config = dict(
    n_layer=8,
    d_model=256,
    n_head=4,
    n_kv_head=4,
    head_dim=64,
    d_mlp=704,
    vocab_size=32000,
    activation='swiglu',
    norm='rmsnorm',
    norm_place='pre',
    norm_eps=1e-05,
    positions='rope',
    rope_base=10000.0,
    rope_fraction=1.0,
    qk_norm=False,
    attn_scale=0.125,
    bias='none',
    tie_embeddings=False,
    parallel_block=False,
    init='normal',
    init_std_qkv=0.0393,
    init_std_o=0.0,
    init_std_up=0.0393,
    init_std_down=0.0,
    optimizer='muon_variant',
    lr=0.00773,
    lr_mult_o=3.0,
    beta1=0.9,
    lr_head=0.0142,
    warmup_steps=200,
    schedule='wsd',
    decay_fraction=0.841,
    decay_shape='linear',
    final_lr_fraction=0.0,
    batch_tokens=131072,
    seq_len=512,
    doc_mask=True,
    train_tokens=624800000,
    steps=4767,
    dataset='wikipedia_en',
)
Each number is 500 + 50 x the weight over its row's rms, rounded and kept within 0 to 999. Layers, rows and columns count from 0. Numbers have three digits each. The size before them is the row's rms in percent of the matrix's.

# layer 4 MLP up, 704x256, rms 0.0637, rows 4-40, columns 0-127
096:523475425489592498483372448547382475435524526512502537518496488550515497469535480605453453452407487456531561483548543510441538454443476403431506460544481446424541503446537547452466576541561529441558461551532456521459470543573498477497562479566439406402545448489500471447558552428454397516590461396500495565547602593440573479539458469439569452387557450459493409431552493449471476496451
095:433425451550519625482478499521546594567497580552492478540404438434532577475466533587502499556505538517547564506373464571526473502472557458473424536526461583477504529510452467494518456425515521454498437457405528612429424492524431466546457515594494399501526489529477481507464434492502362596553534483525458453504439513482450545436483517458475517511531418538477526540526509496506489532467
104:413474429478450497488543452465486538487511531514642562512516472496555497501541554552459526460539547549484540579492463474568550538524473470486467532547441501456486557451555413530427560497545414442477506511546424494550448571512449450535464547553476562502447428499421529559485444507538564551499504437479518518453493517457468509549397523539446486465560495614491509446501547591563456459539
103:498510440398459480451546485523469592436561468502507548529539547514401559466435498435496547496505579479423522454477554565515523560511549533581537458446507476555483476436516535571490536488545551592492477518526518527445550444490447547444522477411627475496527542420555562512464512457587463455510428550378487613545572535586446477599542499387519537486486566547539506459505486514543497476535
094:454513517497542528550543584532559505498492632557504490505345488538460490547454501568426423605419538491505386533440501520463620591551432530491588475498517440494488413521543453577469460486525463451438554441496460431438509476474443575505489457462528497581488525439532469524532499541438420537562503452412630475447483502528511499507594479550506511536514571588530473463453419536440500493543
104:488438456497413482585523481462590492483453544433565528396473528429415548484480440521450511522448521544513533442487527506505500453436501583542545560560565465508381463488453609502471486542485490571530537473553605452596533472549546490409500395508512458411580469565529479479488443480509510443537440557607509489561518494531475520520547401534491529513550525548513521567524498488539502548491
106:565511420540575591502541432494551578477539497436472449632453540583534590566565560522516515466500536488509459440525461453537522569423549571556594503514504507463487429580401602517441435546519438532412496532425528490526412486471461494572545518511557487536427427394516525377487474556550487493597506437480413444517541584568503513488448496503496459469523525466461371496532497523529471422485
102:499489487468468480485545442579449515445492457486483511527473436483446667491501531469477584492462496532459559564550450461520479477534417494538541522470561411427613490463471574437421523524490582516583554518529490480543556471512402528533506460625624536532574451441506462463497521525528462521480432489541494453537460472554548541525483521534525605519511587577492499609430552509501551440531
095:425457586452653556554507478551469520461503412480502511524474493545403577493530506542475468557485495485520428534535406569588593513553488446448515527447496467492531499439464448400436386525443562440528480483566504486478520519396413509543481465448517490453447630505593529628449518498539555427526542505480519531455560545483496515481433444604549614583475545478532444486508468526517500435459
102:480532398536530493541545438575461502458434496466460480531520573424569573535462538531557552502491524540523507413556479482505469519572441484461533515512529612539437538493427532444449528520396433476576409524575499460569485531535493551500490461465466489559414485454494534433478634559497458447551587470544516579571522439373492467417372520572565529442527430516491462548528546473502509448649
096:470460524538476439572523500472558413520430562461558486401486383496456461475522517509404491532505524460524482462555467510559481434490388452486526538487376365560513498453399572603517526504514446506434526533487499539444453545515466431540455555472540486424483552397543512494580437380539514508550454474443505560555492355551507471498495513518529519523568478415554461487490614471516483483476
106:437521441449549558538521462518596551513572510521476397473512595516537486541492518494527537435555464526513579493527488517502548544537487479499522493539336458502475459550445478450536601558481488495571456516519551433464479510563486547511531423447464510578496516555465453496507372401424509473487467528553545523455536521529563416468547539532424518443441471473529504587472444563592393432467
102:504447477492534511386464552580477473643499394444386495569434437604514542401438517508550509517540435580456453524561453515592429433560551468562599573385437477495447494542578529564469422464497497494454540503471491515486546536493601495579504535514515461445406499487560514470626456486497544447549519474494509456530527467536458480490560469448545557496443489550512489450437484523505515478444
100:510490526488535418374525476572454476541494456375556536497527513572465522438532507547514536542532505594472410520518494419376471385566503440439474557552511523582510542492533505589540477354474481427525418481525427487473473477517538457496501577480480476500490536565518496498438454461458585453474460534542467572531547549481483519521536530485530516527525553577524544410490588482527591486515
095:433531512512532517565425506559446489466536547553507396538527611454449499451509513570471451437541549514435482512501501432559522498534477525382444579531442481546476542561576511456511563598449474528500452616489482504504490431484460509514418607516421478436408486523521613494507507458499467489439506519483374456472550511487462510611492574490482548551518545479554401426545528446527468477474
091:533473556481512565530489591562462516462589463516510583487478493385517477395506540467520428464392461461384580501499481518537432471483622479607465445472422550468587506489411476529606469425530505442608431479549438539513481475574555396548428464478488503445491520474540579459478483498494519555421455524485548507485471438542522506482510517517574436393492464448480461513519553539587494446581
089:470509475472448421394401591467454490539563431509450541460525512531520545554551543520493486462485577544512584556557474547422519495458522587517484480536477511445545514492569568509593538597482454488503501535523481554437490419503478521536446559539457605442496543505560560520484447470462462515583439493515518382484491503531623550473432551493391456483559456498536523544535488588507486465480
095:469533478510557506496494553451579542463420506555590422515569520501541462479510525559500495489586514409459484474582548522552481475480482459519611499468422503480473446553492480522503565452567358515505593630438538493589507560529504529621557501547442540548500481523514472516466537457552467547501616574517523522554549555484492521402486507548451513465562575450507575506424480566553423466527
110:474511447445438605516474593563527479435469457421515491498505457479449472329489581450410400498566417483463549539541520571591418493527569492520589452536477407416410478456557563482548512534491465421548513485547553502537502499474464451501494564414538487494540487443446450508565507536610461547555486493344494425513502461499435425479529485530510538533585476460524539484474500549509523525411
106:549479527527496507549558500483498510531487528532454496580484573529530407464476508517542554546463485463523507446502548567533528506543505438576544527435535407381547431480403449553513501518470504524565423482438538513477431403453401535628441501532536526428478548522490459556470414476556488593412569351643517487597505491460484456463448473477524523498488569441532510478500560496533558456475
104:519484489463535541531550513490515533385481459529457512496497446479612524444513426421466571527553610573479435495508572571563530463490566518496511405408524430583549504466483530470522425486505466475533450382558491480466591517607582521546477493535515568562542482466566495580501487540576431509559536492524424408469504556515583447504475415457554464406527495479425513524483559607580402529498
090:525505506507520464496536559486490533386524459431481468513539438413494498582529428603459516519515490440522455626505457482490451503543473494531411484480598525441443448487482526479549541471420488394487551557504510545509545487544469473474580541368523432459597592506523475535476513484527498617531504458425577512396619539515427478552473467465440516505415485571454508459429537555528506354440
101:571423448511550506459460449468602426487626523472440505590521508510528431498487535517550522434502514414468527360508562454424577513388509513499453478489443482514544608523531471670419443520541474525405455436463539505451471411539545541401494503490487565570629556475496506477524532483562530377521418575543462498513544522492626503497574444519496497464523523461516557481491560556452485500516
112:559493501484451445585455582488464478453481638513440569553451532446483558523517544543482499540473437562552534542529434403436527423557478475496408448580513490481512526483494538528492403527462500477571513575558461573538509492449581431439542603527423558444424538617435453452491469537479629482607459465487421436544465457433543522508526370575514517458575544530459579462578506500477447547520
101:573564448471567463530495479427509419433466474508591488569567519525550462418560484535488497536463479528561485513415595533503440437523495489546506570428480517346481517546368512504535491496581466503556558550514509522479504391516532544551506462475513479478489488478499511445466523537488447586464578549491472591519587501445473543453620477576461471441469480505499426584556463505600445527450
092:494542536494527532417501478501455522523471564527487514448561472421542502558510408560508451374500470588494511504524509529581612519494502525439386447493523556459481565508474461488511422467490478518555455567420515482465560455428459544475489642535406512516499529491394571500438490458525530510478450463549495510532415534494474502496492542390607461520614495587558478483431528496489491526537
100:458456472494484438535515436578538494498513506566505456427484460505441439473454415552496576536468533550491511550461518489521574514432493378535519475538501598472519511515394470580537452599518573468624391467377540487504487518444465563549475444574447582495476444509533451472516537509402471540466573443447536573546559472589543478453410451398532569523427514522541508479505493523525492614490
106:500482489445451538465508479526495490473541557581425555507555451442468468471500578493512489530544439481545494560494514525495506469446548494522572458506426578480479539471442570487598559501537484564593490482488589526463469381533555411564520467493464481464544524555395482491605440505474521527555519431407496597539421456561460376532462459580514506530538546462459528504511538432482482410488
102:554494513502444508452495555495527508432503506411465473515433473484484535508516479439506460503533478485491479500508595478507505455576514485605535521495515487439496443525526529517519448479447496492490514541511408497499497518562509443484436446480459562500517440462436568570498402473614453596449538476513482506478459625479512487558463473559393377600453604500458506564564479533538427566425
107:412452511506456446557476520521579500552523531556512405443506465521527433478462536564469475515492540510519459507586529544522573517471445524525488403492484577524506536545469666547511552564609508460615445544494568432542452508515501418467502435534544610449462550497348509492463542496514435526505484479489464432418462471405527552520493550558416526469452594521447531502531458519471466585512
091:546557495549539535469450499525605590450527579563504386551480576555511538589455423503583499538427488518512444545466475573522643449539505541497520531493563471453477487456488554467502423547462491432418513471491565416473428387547442549537357440543517534422585539557483490349530506563411485536423529493467498472491581514530482492515498458491425497473483525516612496669381485540511464403520
110:490501422475523458454458474573462405427557420457530562452572460361438557488523477576456515506536534563554389556512430525473440531350431457535459581485450500497430504589514480438556416488466511573473462401468450436469442445503432456482489420447507515459504499475445454530477437475513462472520523475569490466479501529474522459434517474429514423450438537499535483533499584552463553433600
099:539492474435594473560471496587522491423474491533529438459385482478445564542481482519542474524470552477501519568491416428416543507525552526465465394559409407525418446486509385549474488591541463564523488442549485481465518514489441520550403483499501527497448527477628478520538413518556527536467557551559523495470440557502488507524504440566477505462509404495505566510526505428591512571597
105:560567503574484531589495532468487498573518507435553507554532532514557552410547470503551456479495439540553426566583590469547493431441452498447442465505500524543422412452413489547524562468538522432517483545465527480533468373467483458489524500597406493422475433490444523434541508548439499490599541409526496502527531538510394538458464609386558437509541548534531529432498523425482513527526
106:486567441480427485481583520430526475573538585498605527521507375520586474510539494506542506530505503508560450625520482445457424511496458496515563491475585586456437526549517488449544501513531607552540463529497473517573519540447516465411608515464459506563463521507528510410453468458426563492511568433471497541493497486459457511478576539527450462510440470434483435430434530488498578582516
099:506483586497440379486512647463549423488537539478608511529554429540416459471526476490469576567446560516471485449394548559520451443424487466502574462511412596554487470545423553526523418554453533512392439588448532558494577460621463509530563445573538455561489467457508535464492508482519438510522516537576480524522424551424473477541506422444480459560456521522406547508449544566446501472552
104:475494471520460466494484632430516468526440466478501512492508477557525651462491464466547394525549377521485548461459504472505538505383550389451557533487476550465474482517469599497586544518417545569463531498417487501508644476482487505510523523424479512419563478537549461598540483527498421485535479552556469490492535518484548599464491555481601521498443501495569567486477529545520544473477
# layer 4 MLP down (transposed), 704x256, rms 0.0342, rows 4-39, columns 0-127
104:533521524493479555390543469476573443572458490495643455480493514539562525516590452440406438400506484550501541589559434511438431428457578443483436488564490502477572507493524506592578488451525439543473567616517500423444582495544543532474554510462490476482442490537503513454369493513467492562403369512553483557579517541499510593529482410563491465479625486419500548545574451505559540465482
098:490505510483630471528658434512550445634435501514552542490501502534471375408555496419492486569511529530481533474597513495505567530537515458443556461468457585554526598494532536573504565468433473482510512474476501500495503507585547552538467515523549553508467529508440483499590513540569496574444441506508555474482476462438525531544546454582514428493422483424577416485376455489560427560453
100:576500465546501522450513511526462521507471568438485520566538473560411380428656523447580494475464401598593517583630526489466516449478520555460496543548474525542466518515510559551533435473508584507412429539514493473528551444455510535427483540450492499521464474584463519485412474513486468531507426557508486503436569386545462539358559487536529468597533507546554531505494577545516552567485
106:457502541452398521489427619401564595463447526515569488563443598526423512394537606461511385537584577542485424519545553563451431550467405477586446485533555428545555443493444506496496495594435480516477521457515484460481521410571524506499484548469508449462490417499571474547485513481540549502509502536441474505531573582532481431490494560509488491422401506438608407510508468551478522522638
096:391573416392421533462478543406573434417522479441546497535417434491477459517500426511556515538464578547472452509522487460544495536554581495475521516580601482543482455353547478561633527526598482562616564487585475588414496437533483548478428508599551509568556514501506440435519596512477461518513469537501474479506490594550464447527483599495519475570488443438546442524525426573559454511524
107:524498503565538541443454512563508562419544508505457467617410477501520492500484444556523504380520546532419505527403515558524461573525597500482537532461432371481523508549482565421581558491548505449505477551493505539499472517467496458555557557604583561515570498442446519436489516564497565475539609511521506568514489371527535532537419425485519515458524462557443526531536480491528509539440
102:493516439449620466577503486452591455441464497473491520579568509514468495543397476538498490470571557443549527467567557531611596341439544548491595493519423484579483536528499563518536540515506418539454457488573455469513483533533510497435566503533513515554476594384505428371535519415474473504407567455473477483526396502479480509540504480535454501476465543526460435458384476521432509506540
100:527423422423569542554575526514483481484541582403513537481521472550484493467456480497513489488629489543521475510474556530438578522564516475532401512434500409450446525491497584486513506441503493496502522471463513482509475480574452528488467515552488519375444459424528466454609480498475578438564536500457512448460458470577512486523495526448488499563484546451508450474500474497508449497488
095:531475525528588526444580555536503461551542459457472429577480472481470435443584543485502507565583458472404399502496510551461587501552460464500483453529487494520547528501604548446504403487479527521564522520414498433413492472537510530573535486563489405441495549376513483476499518510471515508587497508564536481557471471621533446445478565539516408513520485459559393498536541412460573471498
102:459441557479515456544504511521556431459513511543474504580391489478491609500538505525452538438454484455578459523511496582424547526572479521534569447544404429589545555487478500471448538482504443444464540507597430559395545565490569582552500469414479585536481532553538513477497635483446436531505560463519449554518598468500570490566550488496501500549508434546479464532516503534498517536569
100:523520442558522536504476469571453557562543538485493505440507466469521516460554505514487487409561465530468526506550439475490472451514531453537566476477519495561576511454509527503511471562456511567407560458465537616534450522522521508508499421470472416458461635545388557474430483572526459512458434525441520545533475454536492477534490476466485495419536561404458553490525522398447457401516
104:433493509472367516355393438494434548533547562417457529511445513509569546517406449549552470462450567555481472545552452483548509546519542513532440549556530568442424584451535507496493452460528511551565461514488536429524460551491512502491558341461491515540563508462458488430512459495522651497519442475400507464516545574504501515446423498493526504443403454448456554456432611486544444512587
104:415497520565578517483483391427542471517444486521454485367468555583397498440566508509411474619504467485487478439457418576539533529539480417538514477542430530537526429505537472500498488452481416520507507551493575474500418466409436399531590480460472509550449477521436503464521483542424512482539551521591431571565510489460400526515543536482445621539543463443445426596475488517601512469532
108:510422502619466482466552459492490513452508486475583507544445535519481506504576534554547573442515504430532548372454416405467499441583397474521534466549541454445462493507472537462575423447575524477498553541624496477463472545404496514509492442514502371565546512489543494445499616462504538487607439586551480452539411495494544514520551497498552577491633530526521579520578494489427567586552
096:477436571466470477513530449546587496506490445405421517488437486547474589484620513482423526579406507484491570517484505458510487466471509489584522507538527426525590375478472487492405539503493534490439509521554598406519474552477542507511487517560451504477426565607488530538491422514495524479457580455485459543467532503537553453482446534410625447609458478535487463527561527573478566567533
096:493483574432503519505544366495530470497460527489534522530532475514495495494288436556519430452505512501575576484445467576583478464567473485449401516474506429534533593492556491494415532495515583528545482566466556499446480515503534479473514599507482501560460472534553535521392534493462494495441551585520542505454508567512596465481611567457522588545526513515572432510518541398526540544418
088:440524535485469501551396538462501458452517464537533556567497511568546499494486497641460547565545508471477504490489492520498579480576475540544492431474484509519530496516551468480457526525520383449537573527567485528541467472556535503490579484419592362406541466470494559511499402540471531503477542496452456515471511485604424502422575506552558560474549530553461399530501434541586538548534
095:419617495443433505479468429522521556528549512484400543535502518372471496531509505532461455483503468532568576502467534550546493532504537488452518492510514477510456495476473493534394527491494453521560388465470511483436574513514503394614439484459437530485479591474468510559545402551520508358490549554426544445448542463558522458477491477440489475439436543472570511485524478550542542559512
107:525482402528471438404493467540502476475482489509544529479458502512451583451545489507617589423482439494445541554594543512425474490484485462563518411558453470533444538401474533476500509496515542549541559493554541442524444496470462486531574527538549445620466474488582540555470516521528481558537568530570516505484562457535555468554529491488477467495563526526521530518501469559509487479464
104:534436532460563533490480472474557399492470566489557451452477513466563510499339478515523481452436551442444519498485575602497484442540433480532471465443436456492526490509461516535453504558453521435587458457486340487475446513568381468588467489397553535393472705578539426530501412446443568488502433505541424514483485452464528489544587490565421530459487463439504481520603560552484488516527
101:543475452454513547479384485477512541487549494616505441527507520553440634488388467571530491487475563431517588445490548486538555530546478470469545439505515468526511467445443523511485539449481490458462519438530431439494576534530501434518484591430446481470530501491510457479476478401485382534508512563446544454527463467473493463464422425564379601405523490555457520573493584496477564518536
099:452492519441546571454585517542499488418444458556520525555494531512569512467440506540523476465496519531524345596593491475394525529487512445520489523514443507604462493494483385430599505539480454462436553476464524531499608527370473514534589508544446517562460517523476474534454523513469503505483481477498472430460601553447528492511563488487505422517484460450610514397504522447569577502552
105:411532541537503462449553452531469470543464455534577517444469578503623501525433492468518478464499530419511548503635531483444551441538519532637545507513444505487502461481525501493513539501433463572453528517540487460520502573523460505399477500455587521533425547558482446538510564440526456510483446478470521506492533432489515533528524559391455518451502501487511497620556461524513496469466
107:539554471420487476478501454461473506508482506477570468515504457562516521578419497497437574476515494523526475442484568433464511550618525466564474499435532489461456558512438528543700468515517418445496548540428466428433481496513542513463448472518520440524496561510513441506579519460572531492491504544478471484496591575571503474536514492490547473445466559391512465515532503516486493468478
100:503490506431471497538542514506552426429555495562541573516523483485498511420395373522470440514483485490518470549541504552552442506478568600560532466451563465546560528516453553552493662465588491491529540445596562580462609485433433470503512528398556566551481601483539436547459487470497521501481480582473604549513524482544366471505496476494495385535492420538496529497508456511554503478428
096:539477454566512483474524507394573527497502580468539538513601533510513433512424481444582470472567503552487476522571454487590570549438507522523478480531575414452495546502515501492525457509504378483489432479478508526545535431398544498631533420456499407508452577521468411570527573458433557446507474484413404541456441453449532576577539507499527544470530548514474440506483446591548420429471
103:517554540477555499537542541597463420414515444495511433509615532470484471487339530570524509505580515399504480492505413529536546565456462512504486481472532504483504503494451441504372434509523501457531449538557481416481512560483500425486482544617467531539471442452559407499488452448517521469511623426498518577541465516496511528566497420477532472473541490442492542487489462531549528498506
109:469401497461451469534436478469496456514498575498587552419495449533518431579460500527505450508473522518477481478482513483504473451501532553498596496556467509454501532531470521508417511543463458535443567485419499534499478513444561556486496485611529553478427484350494470535495486467542587499571493510455446531480523442523526470457505513607547541487520434534468513583506490477398531471451
101:498448513576510475456506562490538530443495456401517505478426417447597538512612488493546523471487604483452462499547523452535549398599473401489510468467466494538586492580476463520332402429420471479451460440455472514523472487447543467503504482500544525420469488562429523484489511569520500520520503513428583465441541593453533528456483509547422548509594360510493538476453412473461459395499
111:528530548500498564491511489508514491497486447492498455461568481586589510526575540393547434446434587457496460529502446482580475511469574443505544509537427542512489502483450535612490540541407457568579462466487513539500503537535561502503435411504603458508566486465448575506552546569500547403535367589515503550512452527497476523402440563482488475443520583481447491472498458494429506520558
093:456572509499523427458435472473478392526507481385520525496463453415479395446436532553470524494522528564377465524369497475565576477499594513500509508511441429604455542516514497558508492568465491506552537475483475509529528521524541487510439393568561478591478585473492620466526516449530584455469578497474442470507539523515549413406532526458522444553532573469455459513501577525473511498505
101:532541510503504496455488498518447545419533489431479543578504503419563502511468531495503514456400535521584464512578542573574471586466480526585518491460546497433534531576456522491570475496420511515411498624531447552498580493547528472404467543455533535521514474488506550475554575524506575490565372494506481427424590522527523566443553527522603476543476478485576484437532594540460583497549
096:427506499462458470436516509457514551507470473501532496493476432511528522541481557479545436470441441480516564527366515453433512411510410615475553535528553500533536483512461511460547435499553508511418440577566399499538397425598508574393550500483498449544484574487484587495537423502508499448465440485469505497459559364525523520458552590358580444447505445543437487422488569522469534456505
119:487523521489530510492533543511517415553539507472504363555560487485485491564422488498475545576482506411546514486464530579526560441537488476539588563457438456515468486541621403588447534448471617532530511521615477508504493475488470592511460501534544650472518478587540364475454413460511442543440498441499558528545457469458527510376407473501492516561534478555476467493509589536446579547548
104:586572449416407611514519476507458459508492398448566515460571538394534495479367490558451519594544511550506567432478536456570423563498492584472545496419407383438516510442444514502526503477549475523575495503521561539549428487477513435570516549398493425481499566511505470531512420475521550565467471481546528558454448483497568507500426481417440446443452486541578508448505440502480522589412
096:533515458545478537488501419528471611567482538493511535556497485497463478521594498430551554438499521507432381518507533541431555451499541454502541418457453605460471540456501535493541472592535446462497446535449550496469511462556438514538523446602526510548540485567505575493503464525546441502580552459511407397464541529553496450522505531454473574501483505418508484523444566552560549505475
# layer 4 MLP gate, 704x256, rms 0.0591, rows 5-40, columns 0-127
093:463529473511546475534446519513482501523421455575526478464448434509560602450529519470506493509383463527593498574461499520475528428569545507441469602516530476559484455443542589536515517509537524499491407528502403391438561521526520499431447530498490607484452502516460483574572563480521443484541459465524547436477545489540537525456525554480510477510510422625571528540576484469469555499473
098:483477486554471509524511553515524519467509429530441480467485503468521526535505472508514476445455426552463430493391471543453487604484560469414528450512535499531537459482504474509472451463470559552448441509476532437420485505468420536474504543510407513571464496493522465498460451527505439519465451482517556490565566529502547419408535520472536501514477503574593486453412615469509476578503
111:499483483424528500547537471531489462455505440532516500489525627468388558541632522506435443441531478455555538503551484514510532620596525498587483475381450597524508503478464521481504424495503482601573490582523503477569588454492400500541510464560586523462498451522481511472504573521562557556555497475448487506498542510469497506603446542444482444515474528522572487480447564517436482521528
097:533493479578479512425476475566513530544561504511406537552597544527462448491580537471479573491531548594600456503475562552532504466547445568545478536487461479404498478535525559551442479465515502507504461586498607572489451497464467444525463516426585517499439465505490494398523495544477503466532531528555510462552563529534562483573484460374467537534504553445470565481583495527518578447528
106:497477432600506502490439493500478475510470531548459503474565618447570503440539503484526457479453469390488455434539532511432459500570513598514472519496482566536489506505525507578443501475563522460517420519580555445460541597501544443489602558469485505481481524569415539499504476467549452467527397534578546427482586514451444568553468441578491482465514467492559565410607525561382473500541
108:465453444515534424611431513465471497545506432474487516503615490485568463467442441547486525466524536466515526505455536498480560424568482406551462520580547468530393581494593540529455500467575571468571359483433532506425564519470466529464491499464502519445529399556468515555486437455526502525553541578438527496517485459391548528438560493536467598420483526624391441449473481483424521599535
099:578550489467499484506429463525379493480606536483506515435505494536516578456550484429533550458570480471419482545533459510564503472459524415421530421480473523427548423465473528468458410405512495508495588594509554420472481511575481440614472501651604512560534437470533552481537481516458539492500514452501524536499483517426454504541476488478453639391404551509457437523423478496418438451495
089:506494452406542467448508479495612493510554475505413477528455464507454506552521498568496493544499536586524484414583496392505483562590531442447404507474494551464484522465534518524499456536488554473377510479552412422484530538626482491488449516530539588419525503502515570579499487523516493524435489486415638507446519501475586465514477491497456394446599449552604455525526548502626422528494
100:513569483396530436538508423490504495574511459477434446444491494454443482525529453499554439536529532545534527627581528509446510480440497521462431489504508561554424396498486529520432473518606491529527409483416536531533535488419434495431507498407482524509440508445552438492459497522443458446441540408434477464539461485477471543487526491507570406559528592429463522555546556427411527471476
097:497527550402466484456572456463438467470429402498546438531590448481449471475566515512499410491588440472511534549484482553520539467535612541520425470484523658539538470576482599521545491485550475476485469477496485461445523469521467524454470527515517542422517443500552485496510503497481564574469455471511547537579383445504479579510529523471437513416524479587491514458523528461511436409452
102:481526524456450514477458464533510474494505438509536443563519446531533414488579536532478567557469480467504480492540540511537550499556481475579473456474552454512564486500417474559486570515470450541377470548518567532463638416535489467493539484651483487585435516592596543579505431636551479489536513483434546424495559484445579487541470568565440507565438455522436587468517511532493499437484
094:372451471469545594439462526434460500507471503410441492530537444463484521459497596560498497491419483544475547520520408525584531469536537483635523497478504477496429486530570487449548516503444537486559501458501499484416515455494553542494552425483551461577462493498579466481495489471496574452515578366532478468459507423532493406512540463526511485476508433480506452513520446575498510537409
101:519486475520457416527610521537503479513486494522584555523471446474511524565458553535578425523506441418539363458620507394505528519443469528452491528380469461555531507385584539586552473486604533458535457506576414563520533509459558510503520560508522447446468485456588493603532549448528508485553441565500538430473510570458567500396532395470421405437455558516515545509581517484515473475546
104:474512459435494553545458536451485548437427524434507479470570538558483583575513561523513486505486515476485462523469464457524491454427516592489500550455519513506472495493551477510509474413514462366412509515532547463587608579626551480582511468534524497615535494597535533521458473541508562445388523500502494482521541452382521542583424559550451504573536477495462471453525463403428494429524
091:590566496539575540461574596432458418599519422566522534449547501489539457537473562467430549495509493511533439535531565537479493532513438435414554548483535492569419458497504441514532461533463508485454429515548550581485438480387513539530410454489606625503496438648510519526520506460495476489567482440501474492538448467548573573425481459430445492499517513506556595500554439454496531544546
087:517419499501561413492552383554482485555537436439501585483425455469491486459450468456559589450457468422566481520402584555460540477552538590459516551457568517511451502493524558466483441543495569504435489395477502526539553497507441484431434512473529450562562414596431565535557537480551463598557513521413588506537479541458457529526580431479515476494507526476471562498571476551485527529507
103:559433496467411521511471551515518379485532522489540561481526492460552529494569514550463418436487562534542478466534421556525523412422502396494479483483503462515509472410484493462547474443467495506502519376532514577618519529449548505519514611485512520448520435541471512513566473468488533482586449552423532416390497550492436518575479532507603476471461565482580558397511524556493519453567
105:519597438463542460574480538459461601385366586495510504455575398459556554518505528504527454430458581526518532568518529425497412521475471499578509491593580463573475500496530449494569507498504499493514494458512482509519443438597487545491459458595528408508433496523537577566533539500592471411494463561469540461422534482487434464538568548528533513472410459499450470472466508567486544452424
105:525555429458428574499578512489469438494449501577545429500564450487476441481588564563487509545481474539547487537519544492473558428501413485527472502407462461463449404520563536489480488410473569475551563532602581512514501548454562484470616485397454461403485449428588567464494582526506504578505419425467517511489542503548540528540428520441531492455431572504509522487404478474566496421489
104:564478529506539448535578606488400561630503533484577403467497551478522555463490528530492481533543368498541518573509518385463421461565532512410487475451467547512430503473545530456463529437495560540449412491418508407527531495471536446551476498551491440526473512495454574537477480530490464533488563554435561516485513558532543529427511488475570565455531589453462480521490486468422477612483
101:513465511498566487459505477536452548503483451522569529494448482471501488431444561533549472464438454469498434455493421543426479491440485526430602573553619492552447480415508462449546461444498523553497455485452608542468550508519596495471491476524640495482497551553516403537519517484502483508531485411484476461439533482486435483437490414560571504512489620413560498437428408471478463537452
103:473583512542460576480505436502570569523487496537520540458519587496434501450560521529572455531561483582463540555448534548441389527484501521471524499495518501514535534543459453500530501523471400394448442492522541520431501477535507598584446501579449446499506517445571533440585568535508620558485490463503558491603492565508610479570392626565595509478463499552591491478422460436401515510459
109:501464578609550569464572432468426585534481483433590498520505469477437547495563530550482511475525617588509532552445435487470546434466411440460517536477432556518425438399541430488542437473507443438435427459371481539518507525534516457533546440586484494568500505488468521532485566551487466572575453411455570609413530515563534496487536596565385496555445512556519508531500516549567460419526
106:504584511493501539557501532425475515599577437463447454513481514524477492609523559422485555499559449513578564477552496542509482509505553511405562476451512513503525476547440485403529442510571564434532498573488493408519436472578457531539530381644548478461487482619479538537491508430566504463457444436482472483409470579550605464413507497428496531494447495520517490572375456484527415463461
100:541495445544510507480474390511505522479441568513439505528528502472536389405546535393463468504563435497474500377551525524584486601461475520485407537478548541484503408481501506454547554495529596424553553475512478427494449390593488456426455525577521563527487558577535540533518543493494493402501444482451514464482501457570533565481455470519499398511526484503588535471492542463541419493544
097:527575501386529593460477582485496459575512584474416596501486457494554574520519528537542370506448443505625441584488522427434466473529458533534469549508599427542483452485555585517514512466476514570506463493522443422531464487544453494494572480328507418472531577499455449462573488543407476436536375559472563469466510522525491468437597557569455513572433494597480453534547530442452572463482
100:520525432509493584476474468487482477540453451368519478587517546495558543488587490510544506477472491498576461488590413535521568517522319594598516455478459500552533511470556451478515457526563579478483453409453523538496477460561568450415469571442434506602470398487479444476512541570496509574508526517453430459405476616457456401587413470457480454507484573419549450444565479470545520554521
097:459485486428487524518397486576493569641495567450461503476545538524553475476599574436499485527441434556481529600477514549534440518521499512531494531376524530559458476537487572488477557489405460447406426599520502466523496488567449503491543522542482530484487475444512558451525559515509409468577571453550445524518510490471459530600484512521512460445572565524624463546452482540474537548537
107:517519437495515476462508495445421497494541482429485487490421541438381552467526500390527458571509486437507436508479514487458503555564521451449393520576565513526456453436479421511465514420603453497435478550559448567576515476559489492452477528505434557517618437594561438500525381494454478531520517517492509516576585537529474468533480491511514458469521438426463524441441479549543518371585
094:602542486551446465459499584546455553470467470493508492496548403573533515524496577471457455454505459564622442420501413514406539588486476477485443497429555525510524493504535486452404464502479476457508570470470509534483568444465444506438541545453551538475468539526514454564449497595513536533492516470518655561534433424401521457517484492529562564426506546511526565573569442498456521511494
108:560537366418610523477472472503555523463571525492514522513448453561478494561509493498534495503548496427460419551462512526592551489432543439487445656434541472529492508460489454446450429354545565451447438562489528395492452566497494399519447552496528466587521519492416566533461526498436533497416546470522601611527570516503519558508532502487473542484517510481410510563446471502467523621582
097:474517424619513509455526520462389551614532498459517573557555496541548508513490475431429480549518525499522517406497524473492456477459468545535561493447521434508508518497482538415520482500427541487586519487490512552452461474488446563531509491508548422417561499538493550625418477508528408505507495473492463553431574467527456396436482507400408544536551540533500530527478625570471510444519
103:462551472421578500442518535502406493540431423438434395519549425477507515523484583499422566541508517452489546451593476515457523392485459431482573566483547571458570445523520495455508542475429521561548502484557517493473516500544511481481460458523513548521496453523549445521467428479508485550541530418516516624442414562434525496430445395526466473450529453568510517414523550477468553538484
095:508495422421418565554528481536431468442457473512479515417476460556516604449485471493488530524549432501486515426500491521512529584422480420481570393460475492635467581478416507438452531435548401481473420458485467508532440579504481535469540509490472546522560452500457488481529500449543456442450495492466487544540533554434479518563527559500499521464600517444557498540485448510434477571572
101:521558416530569523496530429456436532515458537474509582450372468459514438456472543536397559453477550580495494482505419519609486469539553505490483404590523458407570464453573462437523417477463505500567565485402518518524444570579562533493504536405432557484421537450544591517580531456547548453503409545481511497592519454559585502473449442457529488530460444421423496520449481434507512457532
100:543470444492523594415490466537442437478553481500470515602602481513470488515566491518393493485462535587470544531442470503517580519493458545524425518504506477498500522490495492491460513502486453512593491585422481541461516429552535652526487422540574561516486471494520536494488489589502521615551490501431530519394454509538481482433408536484496538501471629484515611530465529546516575458541